config = dict(
    num_hidden_layers=10,
    hidden_size=320,
    num_attention_heads=10,
    num_key_value_heads=10,
    head_dim=32,
    intermediate_size=640,
    vocab_size=2048,
    hidden_act='swiglu',
    norm='rmsnorm',
    norm_place='pre',
    norm_eps=1e-05,
    positions='rope',
    rope_theta=10000.0,
    rope_fraction=1.0,
    qk_norm=False,
    attn_scale=0.177,
    bias='none',
    tie_word_embeddings=False,
    parallel_block=False,
    init='uniform',
    init_std_qkv=0.0233,
    init_std_o=0.00521,
    init_std_up=0.0233,
    init_std_down=0.00369,
    init_out_by_depth=True,
    optimizer='muon_variant',
    learning_rate=0.0158,
    beta1=0.9,
    weight_decay=0.0075,
    lr_head=0.00359,
    max_grad_norm=0.5,
    warmup_steps=200,
    schedule='wsd',
    decay_fraction=0.46,
    decay_shape='linear',
    final_lr_fraction=0.02,
    batch_tokens=16384,
    max_seq_len=512,
    doc_mask=True,
    train_tokens=183800000,
    max_steps=11219,
    dataset='wikipedia_en',
)
Each number is 500 + 50 x the weight over its row's rms, rounded and kept within 0 to 999. Layers, rows and columns count from 0. Numbers have three digits each. The size before them is the row's rms in percent of the matrix's.

# layer 2 attention key, 320x320, rms 0.11, rows 315-319, columns 40-79
116:522448517505501489545477547491551449545428465546563421516527402496530525513448373500491452510487558528520534448557496524
107:494543511563417512516417400492518479540590497493533541499512476528471519542497570534476521391413527571504482393371498586
107:457505546597443486504459541471500497506475471538448505427457396526483467590512415511540420476486406607689496403443583530
108:482493520434545515513575515557512535559528527450524527446480578475522550518588565501465610534438541497560522519497492455
111:437486480455445556527424503496438503493487467610524462483517507504415522599501517446484463574581461509386523505548506545
# layer 2 attention query, 320x320, rms 0.106, rows 316-319, columns 40-79
111:433527484421466552494550513570611547554486537513502525479478540572543524519448508467486468541530494633556533473505529397
110:557532506504524504351494497548448571496584437495530454516603601526576489556501512423443482472487492475480521543477520489
107:627530481445452411435487431427444496481511468470510512542456451490543432445456530407498414466565529378492432494554533613
112:368453554504494447493380546599437542566507574467498498522582458547536570502473480457478453608448576428547433507562438473
# layer 2 attention value, 320x320, rms 0.11, rows 288-319, columns 40-79
089:486548505466484393518482422439475473461544479468464521563533478587451439501477458449472573442503511583485514502442571522
099:444510465547498440512423499543483517557546474433508465518463511478502480578500478562481463503421467501438507508476507482
094:522504508497487472541549452534454501553542504555426546456513532669547546448460542482474539539511585523536564569486492507
097:519562445499403527370483548489404539554536487451507462570533453456512492571509452559498482477512558463498526540515587441
091:509559437506548507531504448519383559563493406519468476481464504408420583498502613522554577516534462576492404505515461490
090:578432414489612490536483473450475544602472544486536503439561446540432483526547375480501491468497537423593429539517584595
092:539541474539529513436525427472466473509409475465592507545443503544459421447559398496514535507574564494514570541525577528
089:486425509532502502493488526425527570448533515419413477565443511519467488502550547485411477516431528498481487519500507609
094:503517542371463614551606534583435450518518525535579484493543520510509419480510531473572504550535505573522511514552531429
087:446467484495460468434520463585508527546495594562521556524552554489473527471612482514516535408444498517536456531594481442
095:444517525463471466484579457408494549511491576392531471571466478485450593430527495397546528452520529501478523501604587530
093:456497474516482486590462505391501465512490528486453477560426580586560435454524450443530430455546470496488508504376650436
090:553489527396462404497408449442500427455587518595494460445445584505574472481456530521589446558494538480550532426578480511
093:524543470551544498487511521488486468435504504468571532423462529432497450547461373496485478553503579511495462478549497470
087:473468477504477458456511475541520498489416519487448447511447525524491453437479546443443518532457549497529441506514494522
092:509487443545505560484538417532444485496456428380494530503464579476475496481522435514509456546465474503476495542529539541
094:469545489481489549457439580497533513529502510563588472454505511532482492546463486360447515496543436452536536555493484484
099:448478562385437453482506443613496480504500435496522483499488465547501525540542547554556558523473439462458471469447457559
088:530460466470446503555458501491482561419506657511556605475446506518502505580413513438425492514449531521493506564536582502
093:451456622498561496499526416424495471549509501510558473568504490458543490473402576474521455460480517473459379459520530531
094:349473473436509458515560454511525471428487477610413502550409504474491525405481575468509484482445590516500473491489559589
092:569631433496519561463480480537475514485604436466550489500546601548433569546498565545529501512554465564476498494518498541
087:549482469490443444490478439552499562523512504491529447525595478475513502510470539382481477510556602466408434492479586433
089:453500505536443577524583529491472484577469483508612410556479468395505446548564495550602447416554521453479490486502514493
095:450462475430461484561550470540482611467555503464537520460416536437498534520527440477559505539563551532473480505485431393
095:482432604455521490583518481489488472542516519492515500474562524474458536462526527551436549559572474547484462474393491553
089:526575484449451528488532527472510444495438525460549457561505484545484567512505455529426501449468493569499540590512463547
090:500482411518509498468406516527386411540447594521463557543451519592575531576518514448494529464575501546450503462540490586
094:416488460520629504536396455468511496388536426594461506433473527569536570604455551582527566515535503470544454535546503555
094:579475504578579461410561547523489462475477539482506462512395500442466443474532565506436461549503429537432582523501480497
098:478494563599446540550514504556523541446511466461453464499442530547511530516458438483575514512478587530531435573520491468
097:624497500543509555585557472486538491420459490538542474488427488517522430459593577539432535480515425533480452490556498429
# layer 2 attention output (transposed), 320x320, rms 0.211, rows 288-319, columns 40-79
092:505470468557535492571463490370460442399530493534506523574476352467492486522486506483547437617472489393536552539516425491
105:497414573461480385494491513525555480505613458447521525464524478534565475548437564500497561456568477423463522533536499522
098:504576504492476463467476493456541454494485533419532621502462508478572503429494440512447609473434542472559461462560447538
098:525507536532536624472440438592376524540468517530482481445533491512503458428440391440336476449479486536455556489474528528
098:535486449552496594486504510522492544441455541579520362537417539424520493537495545468557467507529542529539486469440560517
092:497454505490515459493526490517503581504508433500480529535576579446499592593591448519461620557578443576537481434534504481
102:591458539586558508547414500478482575539496508487452528515457507472506558488489525548547532505414426594494527582486449538
095:580491532548507426589505536469477519479379423523521520517443523494405547549514510563538491430414486534576499535524475456
098:551537417362534604516537571517554443447479580399468546422429446511537542357472467523528477459528493524494533457507501464
093:423479570586481585392529492555514499500452544495435482503519599477564444519525521515550492616453484535486587579546607513
099:519522511508488466619432541544480505577439513518571479417493518462434428536498436475455463489481425499466507490499470502
098:599553534550575405470452479429475491521450492518455485411499526420486513546444501633430496393549557491458449408525526497
097:520546488435452475532578515507480489460424492494520545617458538536465522397526553544424456507536533445593563456561549522
101:479497539444523449514549500571519424439519498556468535539559482402489472545570537527412488492486482450551462267440512549
091:535429466507515465527496516482492514516470594450520553477592535533532512432494580545531584552483474541468472493476585542
098:480543438491584542486438523481506480419510503559615524521527510545483486462591466430445482552451387489554471600417518512
099:446562500469476339448532462465558517408473515523465496539548457527528514609453577476489456434568528535421485455504564498
108:476502530510446452547484566540485477492498586470466548524523510453542576497437512441485457458511512532562491546495402467
092:568449491430533556503446467449420452518545514482503433451502462518464445491485505539469483520492489524627478504446524515
097:470506498605478467523463472498450419488437564453553473428528503469558481466612458452506435525531416487520436635569592484
096:438563435505502560477436427595486594569365523542432388548534554513474459441429447568464528528493579503509496512583482494
095:569393468599546534461419505603526411512501534496532541501536591489469495464470496440490511426537555542512516426504462552
092:571569473538524567466553516545448443564473473455483492561522530532533536566479508491453531479555521437525413463546499463
094:526536578515583495550580562550456483471431461536480468487402561540503526542480473434538533428534447500425612565560384520
097:487606541468487504513503627601451572498461534605580526492453537528526484491469511347528491545433486554509488430471571472
097:550467567579434437404518468563547530505507503548510492529471516500531415457441489578483501496451506544551455568543515589
096:521454481487529501513506546452519487561672527525501478457446477482512458512400504487538529472439523517408588600472471425
091:533544524517604481474473498430557493571509479510441482428521520478429356567549570505472478465526582492497500340478442457
101:546489509500522482482461531442550560514505457486461355586529501478567476482508517475493485527553530498461522374545582546
094:565448493566519459458557503566442485569575528492472473528511552528469516416443524573530451495556505532464507586486550476
096:549460529457549379418514557641547482511384480512417477530412450478424427479519568545534484490403457515535516493464511442
102:494554455465518387573431443480567520547541528499470493543459412570584502445515431611428540492543467451492523559459505529
# layer 2 MLP gate, 640x320, rms 0.268, rows 0-86, columns 40-79
093:461473544485497465539537482639421530449428527555548500509513553597533504531542450540576458503328518467389534465522615504
102:387420546331530477565453619457541422606419485436590540587499495492527489488567560438519433465489521527414460512523486554
079:513515367526492413527500418518475358507535487483572448491446458430529395444502389399500451512502455415538473364435564589
104:527509461428668489602458516490476610614497482462513511461519496611478574476518471471519480523441530442467490505546536523
099:564499437488555453390517564471527478526485535425500539412482438473490530519554424512481563528457546420509478587535588529
110:503500544512456454452507390575502422539406490536527459565437504488527562486510437390435455464493634551557430427502581524
091:547534548498500473452533583489434478508561466516500539504575547479449483560583578589579544487528471515556539498476478596
087:522564425516437562497515447540470440488546523359492504519546491421407501562553500513482503527593534495451501504525479414
101:505473516514463500507522473591554410452474393467462480490480533616441469531481518440457525555390569505492449434549560582
085:615538494558552474521505496513540541530480544527507526537532506467545489426530482496448536590549567502507485445468489547
107:428461539458442502526444427551414483520600480522461439432470575630451487506459463472467494452423471480545511461452564523
107:509482489444447496522522468421479423547517581526499579468475435559563541556539528455579539491501470474531444422485623509
086:431533482536555448508527473412553428525389463529528513543558475444489564466442479469481504490438505532547503415522547463
108:442590406511501524508552483584508474473626461511489489535437533459479586570474505460496497473537453517449524500464438440
110:572491576572491502503484514533501524507471495512514501532499585447543595484451414551515442479565404517504463498439582467
105:537527582461507513543582483495490523585530443401509476542614531483401422534448469511537453541530522503512443530520460553
096:484532414517468488435445513516449574421466546537534540539429454531511512589413572554492485569426444567507457430537523491
102:465444576461552530496576519571545515501466509430565494500492574524575556470505506401549445545513511507559481462494524523
103:488482479530489433469533447450449471537547539491438485460506535381474478460564436523535582477530482472508494474589588540
091:484461498476514515453426534452477500519511653494493545473499584410457491513561539548539426567499471507477479576560542508
099:508470457544474487523436556458533453493442500476543479511516582445536533574451496413561530495499515544427475475536506559
106:524478462501548474518516479434585542403484454531456472490393475517435503578518478558516469542473471586435529529502487470
093:371455459469522429455494481417512526575512538494384546510379501414437519390476470707562574438395558468545437431570553512
101:548432492516537502478491597515465471452504552452415419540484492476494449485473438478574518488562588457469427461533444497
102:513523487462520539461385470471529478474540530518498458488503488540494417570444507547480469411467478526544516498479398618
088:591460489584580524502483537491502473453508536440492518551524483481469550644513567478501508488463475424408479392569594513
102:472390494459453477508469512526529520474552518470510484465503533373521527511462560409513485499575447555489583427506499476
098:543511444578550611520525474401404530490561467551477534455535509438451525457465529550514517474450462516490465471452463455
101:445557376569460475516591508448431424574608535459521454393458508496539490530458460497504465499469459568462478488593434480
112:494470571516451515531561526505521537422531480469543571525551541557422570537471476476537639416453513416514469571534454495
088:494566599457525577442534495516464518581544484526501471456564559465423523556480580456573484599585577431450446566503486588
100:502411454520497398477495445572569560480590514415431504538503560545560515475485404573476522431630514531466494537479449490
113:511518483515564571461464471573577427528549486520554494479437521477509453446544462507529442416560478450571547510505502595
111:520422573547578513481459512494498446613533506435521563501587451554522465438577530516511546566464464465447516449411528438
097:443544542443525440508470484452484531503499470490544573543540528460550498555526530520433511624432485577483491459528472506
106:497489425405477593497466473539476552499458609441511547477553491576517508521470478406438447457411494479503432507511532547
103:475479517511505471520579570509614548593469481516403546470557526476361480501535519443518620488512499508440423513411510590
108:414550564387544538549476468479437498425452551477569471598491567470547555509475489479486472469573431524464505480502450514
103:572521560576612442495564466475508484545435477488521496590550426502453439542489443485511477529512514437401478570501545508
089:428518432460493501512567443546491444543415480445514503494424480528592504489567500470539503492551507523548577454365447517
097:534475491541515511569540573478537484483589506660458564454551497558450498546508517506513581532550441422475448528530536505
088:550545486495514475481486463548478524520536517552540534438603480467445444532509421506589494499458499526538477435449576538
074:460444507510501442522477532503468410546485513485492499529604534523501558515449550531515443545471469427419435571363457501
108:563538504459528426550577404495679553522520527433516455544556471596507490496622494561504617502459510516504436493456463458
078:437516506484612537488509511527475403585563603600490518438479414588421513478515489545520547428399459532497498444443565461
095:527504531567467462506542578386502477610545510538460498583462505472506543556470545521527517418566454581467465453432493551
088:490520529500548465459555535569468566544537451567621454414504470524518517572433456464572480542538572461540498547545546543
098:497494481580547505500505488505511611554479471466423524456495529459407492503509597543520475532445516517506536514548441474
101:530516462492517533528487545544441507530451559536552580536504623442535487481478571508525506459419453489489554490598594527
113:452503512508367525506452456510559556516573532512432432571477497484463481532474551433465515371530541540501487443457471482
088:533438510551479471551530463504499559472458406488444490519561477423466526533455430523513589522501545499459468486499603542
091:574400481520540458387503499538544495515546526492462434567525490580434581619515529495508489551497536464491517387442473463
089:524477437416575537465455479395477529525558519555596467508437472575483599614511420522497449545489524499534462499581495499
090:484626471477579564507402552498460379582531502420435462525537457525477455500538463366463452505637510500475537445485534515
099:476504501427398513527466548563445484572564449412455589437444584531466587419423450434523462508491576541539554499490480508
099:547412485551420445554444463533532481436497601524477510485560441532495577603478452496483539482444520561503486409549435459
090:476488599581378491408467469410489441528522443485567528569561650467404489476513540372510570479483512550383561553496531501
085:483448507507540537502435578509510432510469569501553533500512474414569511618425518491504523474486429508492538562496435448
096:509406471542531570485403503543512488460533517487587510575528539472450524496553524447476462491428362547484547511496503494
105:521499493514385505478479560553431428468537477520451491534483625542401440522513532492496467509403535551566476501419443448
100:580500427517520513436537540427398507438518525468534490541473475547467543577530463539507489474529502544520497441579439590
093:444494506496594515499571480531487517553441488477550507475549422516592544596390567439559567444536617540592501551452449470
112:453439441534456506558487502588445556582483560443506522561524502482549508491449531509424414445358511487501585549442473566
108:487496519486480561462520518531505480387516495498473461494497513498481514581477540463519494493468519449494498496509535545
110:503499410523411492500490437494529503484435487560507441476510442488473514521490483530504532488489529498468455536539476540
101:497446453435507496445444494487503514530492453395484458428523495400499502467524457452527500543432418547520535457510624566
113:478365475513546534558576523440539454504541561558491537479546496437517575489498512446382576494491498564444503476498512531
096:532549510498471452447587520481529538577484523570521515559515399456467478497377459485454477430512457567479560532498399508
101:614486512516412515470441522519399547519547433495453648522558588414538579472463473489420553471523495461466439453486538466
088:576444451515411552524459418496479517435553577469557545557551501484489472495467572565553606479510516469515490484422485492
102:488427495513616440466406448486525538556528517459535579498531524520517419451489540512474492439479504476520543471516521531
106:521555510560500558480480491497426444415466535506461503519523573570412460460360529468567500587631449487488507468520537601
087:456435572466529492476485533561508456504454541460473617529408505556514512470449466423493553498516465511476480549534488545
109:450461571572572524464464498406517497460593450455468531609509460506435463441508505507578479538534498446457479376554535423
111:633498528519538428515480518440457510484621438470511437675440408574389574511533490545519471459449431523538518461533465479
101:481532441517449457393443524450507615475442523481565472490502534552466485521511496457522518531530484571480429415453515429
078:465523445495501529541530435540555462548515452468446520529515521569500496499472532445473453494543510472528510534463495406
096:555486505479475461478459547557504495413585433532490496442516518433490443480517450543557523521489482514511501601496498471
107:495474518508486495597512598509511486591501493521571492461529546556561523502555495489571381527514465540485495493470581520
105:474531526470573536476503528523484467468452560484532564511535485447590523428521402513469510466526586526448537462536481416
117:572540505538509419532653482471405490537427526521532546545506474492504452550563541450505432526387458465456460473610528487
102:453485444444596506505487492528584443379462503481517471476538493453558622570446499478548425540410481464470538433443477507
093:510405503378556541519542545438473540546510486412460465502533509457575539454466467442511501448555489563485422527485550521
095:463480407461493530545484528417461503545581547454529520458496567432516514534448483479534536469529430553490505542441522510
105:539438446445431497426579538596523396416504598488551538494509481495525519518558514449566443423521544458489554493505565532
107:499468463498509479520492585563487386464488434534498488532512565577466525454494447528500476456516490457479553472444451607
106:506565407443512515554570482471456487597611399555443435618458471539513449577522487530529566540417509504472578484467538408
# layer 2 MLP up, 640x320, rms 0.254, rows 0-86, columns 40-79
099:547455604498563507517549589518505500530490368484438505602545498574512534523472492502534502432518555572428397490553433589
104:524472450524401467536531507413535473458403540480432440518588475540534514482596522512478463442536520493487590458493495484
087:475508458596522532534536529498590452579553533519506585452481541525470529585498520532441499426519551545488473569521445500
101:536482467460456460383487433599449442399495484528413458465471493558470510526484431583432429491508472532521516516544531464
111:533521477495512505574507563543531445488563510461502491488534525461506596528627661550430508562501528578572481522487406499
114:487434423506500520466516402452541510464506475486541508484522487574490493484473395519528503427497494550548598463466480401
092:535554539605530534605493464511518440623443507535462572512513459505566521487501427454524518546592396474413437459439483393
095:466436654524508486514488435488433465463486511498517466534455536520563534500449469553459486549513475430474462429574466496
108:439466406492512499507540598562514466479503555550590502402563555506490426505566467543493522520577495552586532447453529459
093:423452476404523528551402486493481510491428553492410573500486566533464523539548547505468521484497504546499559446577547570
096:528498486498478496468530585566433536516517543392429504456511445503486522583519475483564556444515512483431539531510437566
115:503495572505491489496390482466509509477453502400437565550459475554524525454508467538468447494461468403528498531512492400
094:523450505580436478510472501488561613462502510480466485423548597477531457469551513528528545577528498384491514598518594500
111:456474446509487531525521463564423520564508480505449436533588535486485550494497472511496483490494546493499525613368527528
110:448458503479450422538518545418505503527543495501534516491469464529533501529529479585501541598440487501495434438523556466
096:476483478508527476490561471475553487566456492544491431519610490455578400546457467459502458439557449453496557409508470510
098:514477538432511469477416524506464442517527382498586540475524494529508466443545456517480410457535529502530529454470542423
103:467504498491595440576527490458492464502473488590525504513574452522417529517460504472591529655560452468487557502532456545
107:462476533497456508551459446487519567570475564562569536562519559536480491521575523546485600554398550392593461518525485421
086:460484481546489562600435569428382496505531558500541514497474495475540558529556482476515504538491557383463494539526571528
099:564560491475411524484541528579513524502499488455575531500431479557449444518492533583524472638520498513498542557427455464
104:553503580410508538522573458490551467557559372611493548445583477518492521505474440457543476520497524463485554524473474562
087:519470484477557431516481534488559414481535528516574577466404380570523436524628523478512472563444436485499499395485448419
098:469531459479436536511485523471526479519468500640455523479551552503562507469486426448518579511524486546483484489464514408
102:491533406461494458487525500510443580513490492509490444456454548468555572475423511470476487592528451400465389543450534492
093:537518463582471614480478604497487529512457522423486572521538518442494536472461513454505511428444575461546531489511462493
095:512514550516512557476443443486472551483592571504439502524555418524495516437434477468547419494587525541411538603572488498
095:461398497586460462569471514525564507448459410431427544522549509543417528501488483525477545537436552514396551454477590589
105:596491484439528536490505580419524495483482496523520469526506445470495481539519518542497549463537451498479561571495521524
102:513479415479567500453533394397511464504539469532495497484504451396475505515563481414521551471520509481501491586511496385
091:404521582586565537573486525548490474501570455535461522488559563420557455427548545453502519564425507425488462544511461526
100:543469500487449556570451507488493416534457488424483457503555620600518480475482452496438501556483484542534502455480555493
124:627500516529454421498460532436557518410562482596569541482501486465576525497525621430552533428384434484535529549474511436
102:503482478614438476535475536420496543499578421485536468443583466506418501560505553458592448534534433496462463560415430472
102:490502518512513502481449609451543449448440457434497546485557465468498515437426549463525506512619507555544566529575484472
102:576501414547627505461537462414454552513504401513470447450486483558521556426471506623479497505468571522582527499499490504
104:509547524484498437437560565522462508498548419538457666582577492464470395417507500482554450438546561414538516530459486516
108:522343546456572468482504482511475500509476504556595404517478560466555457544528442471450456548515448467564566492477558466
100:490420534499598553449600534574497546437455534432442558500403494503415536590547490427462516482493463544445489480475473564
095:513549532476545586581504440520491458485500495446485440417551456560457478522499533500475509459584456464533497508474527479
108:521403596553489463535512490573491546542367427448441504455568536503590430475561441516508438573466559578534509522473517490
071:586509477542542408531457497550452560463499485504461496525517515468460500557484523529502566521512507529478506453374582424
081:522520521484529506529469618550539448538439511434467590507338555425473500550521519477618602496528417421528536452491557524
104:361407493488417472439505481492397544501475514549506513571518528472451508494430597437464499600523527414489587484432550454
077:394636534541486504503550514493464545544458401500562474442466515453545589455517574392435438459438609548393505591485562464
092:500484537575531570543524489527503556501543428495462513626538554515476583510528548591430467464451514515518455476466458544
092:495488519445489537503518479544498488583447493495502527545468502407550552448430529572414484450494463449471486522527474462
107:442569503576445517461477467517516494488590592517630421544509518538613509484575459481529434501504479403518541528438556549
105:475470571577494491451494521510523562526499361466463472446526463548553541425556522375462503607523409398512451554448504501
103:510568527533420549435522563597551603463533471438453547493458441436509455586524560445496517454569456563557556522536458591
088:490459429563447427416484553492431470422532503621496516503492519444574535519544527610507447530485462522536557531517400517
097:546357537478447476547461496561553471532568451447447546551514439446489487541503489508432554548539503564505517553534456466
089:475495425506476461557478543437420486481529532472484458444446477621457455563553587595606618483428496439457493522521496442
090:521526419524452478435526493597529499454397471502471477443536624502492626523509566550477546571443510495548550558419533575
105:547518536529461509461510530523519368526518481483400578481507445541481496491547556534497566566481520481526462508553593538
104:562497550482495551548566460438501578577455570467532505584525544512498388486354511517557522530558585501529508495444494460
085:466516582486500565530437372510453456441505364494522560524523535476497577493528575448495555558584458501479551521469546557
084:562493514496431577520515527443510403494461491573444504493453469525421530605516538522473409466511443496489481531392559510
099:439441483540517563437391591513541481450511471473548548480468558448546390496555500481477525511483463507499547478541507446
102:554535486477573498481583526482537434571533493382441474500475474474519433539490534469523414604419439530446508447545513495
101:536516463492352485483463463543603519550440492460514499571450581525394415454513416538361512507546566520497604460416562488
097:565528567456557456506573539492465574489464463621456441432529432582446500502454521458499482423561363516458548394477507476
106:479520476569478487546415544518469515489480537425425611531470594558553599534528531527494413500529452499468475426500516491
103:591506471552498494463500473552560456513425498491471494557494458490557518412527508486493594504419515482519586506476456509
103:456566520576499450538560514450447483551487514472487551484431438512481401463484490519464582516514522402500546443556468552
092:531470577511566475539591539432462547501479471475550545500468491559509405492439528532509531428448526581564600463438592465
104:502493538425549541500438426488500529524600437539449445532546480491545461518488403486610576444510471569483482442506486433
104:536485590410520430548595467461516564515510459524499489475538524447423544556570516495507446596535507395534391440526510508
102:495476448419470472497512522471442500519510433436566567503600522425516484377394486576521465524566470560470496470504443540
093:482471388459485392451470477477489444482467536520570355465468467508460584575442475521544538558469450549520508563567458428
101:471536492564494549537549555631493450455392564472541444502550547446468445574465533574476517513553375517414572478460496501
103:535533433494549582400517441494499523519505616554489448532469534523576468424472407490558455445537495481583510509460494591
093:512463503463436580473517474559421553490581425460470595390507466459471511465499498574463497506521558424530436433481471461
105:434490504552460560527492475459595498477543533563509427446482598470441485582572510462441510568590466461560520399468491536
109:520479495562555498496607578501483488428498505591479515418486399515546468506463480445510541439531485448558454448581474464
093:506417408480475485548553414534461509497465427477476607495465530518488496545530486486528468527420490476563487380498508535
077:513545504574499634504463462550427502468514473516425487578557529452506496539528490452520411514570541509529470510544459450
089:489467442510570411528529546626469457519509502483505490519436462465457572430485520538522447418565537527509553468529577518
105:645527609518488503453468489587507502440458495503485561445443528524444398523413524477510548433562439527457605537510457572
102:529395583470500454585490497512534459484518572552519578538461544385527488358459524519506463508428369527459489420526513409
110:459538459442620498423505586391488531519493475524499573501487447473479461526438501549459562540493431494519511445512504475
093:602506502488524464491420498497521560470584440505494497461471403446612521598469554552504520489465458502491453413473441490
103:473478481444586518476399523508525465470410457442522491480499485464497504483544580531505425577520436491536485424441524521
099:539507493487483452413455637528434516606553475462511475540545434498412542499563467557428521505517504501612508540462553437
102:525556510465522422559500455479634538434486484556469459482559402413483450524488408477575471490485486483464500527425565492
105:487452540450492431547462586531458409507420506561520502461537619478533461491433489487490489447570485490546558493510548445
103:488482513546493522434530500531507507440466410599448583529495468535525573514552525518385373502458527479526416606474484482
# layer 2 MLP down (transposed), 640x320, rms 0.127, rows 0-86, columns 40-79
099:439586541431536519464514517477518402511410626414505536371528572478473506489472515487494519567515418532562559462478515583
107:564466536538494456521531513448479493542546521410454421516554412532527486557495498603529552529488502516513512494531489480
088:595485539479483455475547484590489518482563590454475496519517475452461491396492502449613487553502532518482437438593510574
101:577507503483489501528502542483520457435495477528576507533493439519508475405539521450562479542559497517467494514494500537
105:513436535536498413461458463440519538515417523488486487512518570505548541509419461521400544523520552457536543524481525444
110:554481532523447495531429574502594624450419481511473535503479478497472533501468485545599457458449517472471570567469526455
093:575498429542460519511381571492494413579576513541462510514440501471475475547537469475445470613477583560554473488486448489
096:432547564531483478555516498499530454529520367486457482526512539458537487505503498549432513519551496513452503514585567566
113:510491482497463450539482442553439541516567486580619505570423534524499567539550568568535430454496460498577379409497511595
092:581525475565577521524458451518491536460465522501527463446464502502514446495391564519471511505568427498377470512529435447
103:442492494538510550494564412487511471537512566476486621484472491535439458383513479453458590538455541430433387468430506511
093:451446529490475483511465532494521509504598426474514478548564486513434615517479575410510473516518561570538494469564560485
093:424506498523428501520533514445493404454517402521470545516478535470521473490507422492494515577501565547536519525516408522
101:543504481504500495481471601491462442420513494426522519498507397554524468420448557371379520462519497565471486437567553480
113:407516507437575596505479499457426506525477435514507604463520510549588529626601468469458442498524476543450474500450526416
103:565582464474538573431487539540515512391585623555505615557532487494510523463513522490492490534512540535532458495543520462
089:554490529403555564533529518508532542519525477463500474469567442461565540462501438479640533384551504482517494510433592540
103:503552498506525461494459490479431329429531486520522606416521567567433543490588445461414462517460436509509497435449473552
106:484513530517478551484532527527488502493491508550490583560513507434564508576475423492544483586548458520478516543510428524
098:613451434476521447474496507445432492493426549517442449513459436462544541544422561414540479469480512432461479647442557457
099:505545476553474674597439426467577554493492506514479405491563491486498592547495455471532561565546476448417574462425475519
105:515482500487476465431525521554461432544509521570557494483502444550433517495488417490430497523421547477656502545515407492
092:548500523487505517493560543572502432618537468458441412668513511428553530436429397470499514507545540552503492431481509530
097:514464531510564420405475488429515372564465521528533576453517534475521399556504430461478502526503512461373514482565509544
107:543469522476544543576536465524495479501514519458504508500480424507485502541471579560493493498472529606570631525546535518
089:539536463495526504513481457474418442468555610509516462603468501480495579489440488449515529435453536510480566616507448512
098:458467506368538525447518421530504570528509556524539504504578436633506546533454456485476564490458559474359475451462421543
101:513486545489556554430405492500443452428499450546451509513471450544507485464482529417379433532492511492507659456588424524
103:523463520445483370540543493539479507482550468510496587499591445510368460540508453535505480482522562564531561459532560554
099:505503471428536565473428565573450433437508533487458482551482532506473554515509498528462483528404504439384500579481424542
091:480561491472503489495567528464459516391440456571493523484523498479490556529524520632484515531417468568389458594481554530
100:475471495523438543501499475525502512510507483502497458452500432473442491434449386479532427523562489439577415555447541539
099:499507477493589452495513446462542524529481476528523531513433447532436379434514538482521549502520437567466546647551497507
105:419490483499518531499476500465501462508574528554500588523445520522553568541498667445538532431490553623480545555449511471
098:516456496558562556496383540479508605511442570532476422604526506471487475437452550533425557459512538470458420479414618494
103:572470551527541487511493566467558551507456462462478412492553469545442476481397436517505592425486546374566464498421477495
106:497586525545507503480548473482470445495438554501512510429441513502533520582489458484537552518462552399426599558420382513
110:485472551473551499567437470538446514501359588505522516426537487500507449433506538483477425425444444457452446645561530480
102:476563461565526486486423441406506497582466526492513470488554480498453496491575462473545566487536416476452476364460602422
098:437549490493451449474510454528514446478479503445442436437521481465434516548489474540569479481533511490506515432440515441
099:511438516455475517520435466637425410576565521517428427515515665556512555525532412503505570592404454528510569433493514523
087:621498536494600513555548612467472451395525511545509535533419483594551418491461522547506557499471516493467465576499480477
080:573505536534362555480463447509424463485439559585463544471546557481508551448439495553484559624464436541493583435528545435
106:461525494361506438475509583506470350459433476525540493533485538380455583553458491499518559530385523534496507544461440456
083:506445502475541471509518495481556546473543405535511463506546478527477565470438527423475530497479532444451536536485599494
092:457444636568461496511479515466516624516476492532499517415545520434472579373503500544459489501472428577449508522568527500
092:394512467520542523488466562439554464495494574412535563508441508422480451457540616460517563470569583519469489495561594442
098:528496520488493630471440614516534516595503415597482557510517457511407495565456422548444493485514535517525436540535583570
104:522426479571532492526489490554483590460552456512481534535499488512556468485408504463530540542530455432484549478420534481
102:520442473591468486560514392519535533445519533487465511452489526502479479602510493504528493464528503460514433576432583512
091:443518483510525624486531421548512489481597492545486473462420555538428532521586492444560502499557514510496525492497519555
098:528521496494557545537550470505368474532410478562518493536442549562501506441516501545628483567449446473541557416485506516
088:568530478600512497564534464398445528527588508493465505511550460461504637480620494450555530476585542451477504546460490439
094:529476525533563437519462583526533474466565454529450513484579508562518521538471490496533532584519398398404495557464434612
109:482401470537488448458512458447424541373467548474581534580442504487413559455495541498428478480470467489598419516503517519
100:470484433543557416508450522529445464484518563460486510470533487510439541492541476539607519482511570495418545463458510514
094:555553560473542580501511476587495585548542472533462496547439478511590436621535555462576541399549539449475474576601492448
087:504518424468489579538509471515489421456441428531532466478465469514422530455516460572479457424421465492487453454513560550
093:474553509539448469506502540531507472482532476519443588596544545473555519490458609497637449519456480437517517509426423492
109:548487550571568486519583499465506515437416497460521479519500408529555633530500425486629582532544538554480457479500438540
097:501506524595619541508501510512516519420477496566549452491589446507509613442410602566647549461419575501400501491512423460
088:534443494504499494415488504596501549519506582551565477524453505564501445473446436527487418549474483437520492533490495557
106:504597541470520551568540487390471433503508504575525474402473537435565415422440567550438482471582446491504635524554564518
107:532481368490507568497468438501512479548415501510487488526503546498571526462510527429431479517506548500576488438479542546
099:518456470434540489492509564436517513448605551481616511527492465488490461571474567450496527499550565451480557531521593460
096:553477518504500499480477394581478441399516424581464498454584443443506467537575510443631502486588595372487510552511546443
101:441449502520517526473548480564448527457556518545566544467532562511510469483499565484492541561520457464572476477486499576
096:578576579430459462457471508417481472449600467557372496544528618577526538549509552508527477545460556578519487585402481580
105:455524517421510557545525577409531489512490443580481537495526462458514488493519456556532456562484509506507523573462516475
102:458498530401600504469463452449499511536385536488467542562400511473517468565532382458497492436594484513556552440502515530
101:481368417577479462571512510410534539489518484464457507541469422538491556412446611545493493490465519610529515505471513450
108:461480469554407513492594439473454504462457557477451454513568534542553458468464496424532495524529543455564507547526442459
096:619535419523556535512607454432460453525485510568553490424447509491461566429509570486492526433479541366462363485595571457
106:567580500548419522473443526498532525589468490464543382518491503491466471374502490527495496447449483495537462510527519476
104:455437474493514557450468500453477583448465440418512461551513499486507518519562461480459534543486476412462522449606469499
103:521574446382551434473465547527500467504552545511477479530419526481501588533516465487501469508440631611441528406604508454
088:473461488506495488523471497485607541553490456541422432451481531505460592438453562489568560546463493480503519446528525468
096:542519402535396505547555494465502626525590498538539469512574450569511515603570602512498498476435564497495435383528548553
103:455552529605554467591601498521527625387490494593512616560400493487475406418460410552507564461512572599527509499623494406
107:549508450443482565428463547498575623469531474583555513572598483488535481552428533539498482516490457445487470461429502544
110:464553533524529585508407499449410497362473538489513570492563595536431580491575497487508491538491605427515489551542521418
094:551555521492489554465584544428370540611453541518536513546536468551389442513556510483391523498519418502504542427495485498
101:423542481418533513424427613398442562498509558501402579507399473494473488464474484467492477547582399493521544530472483480
096:516496488535522466437491499515408485560529560547507507457437457552512613442510490450475512446563487554491469537418549480
100:544528543464461599523484375507461596490577487583561473425569530634559506544487552541584578542447401547448446432496492550
104:418552464535487503514412406435418372471492523567439466456435450495492519418518495455533480454566486476533573495509514503
103:536470447497494541584499493514494489498499515485560401583493422472507550418489562484616532494548528465566556467491563552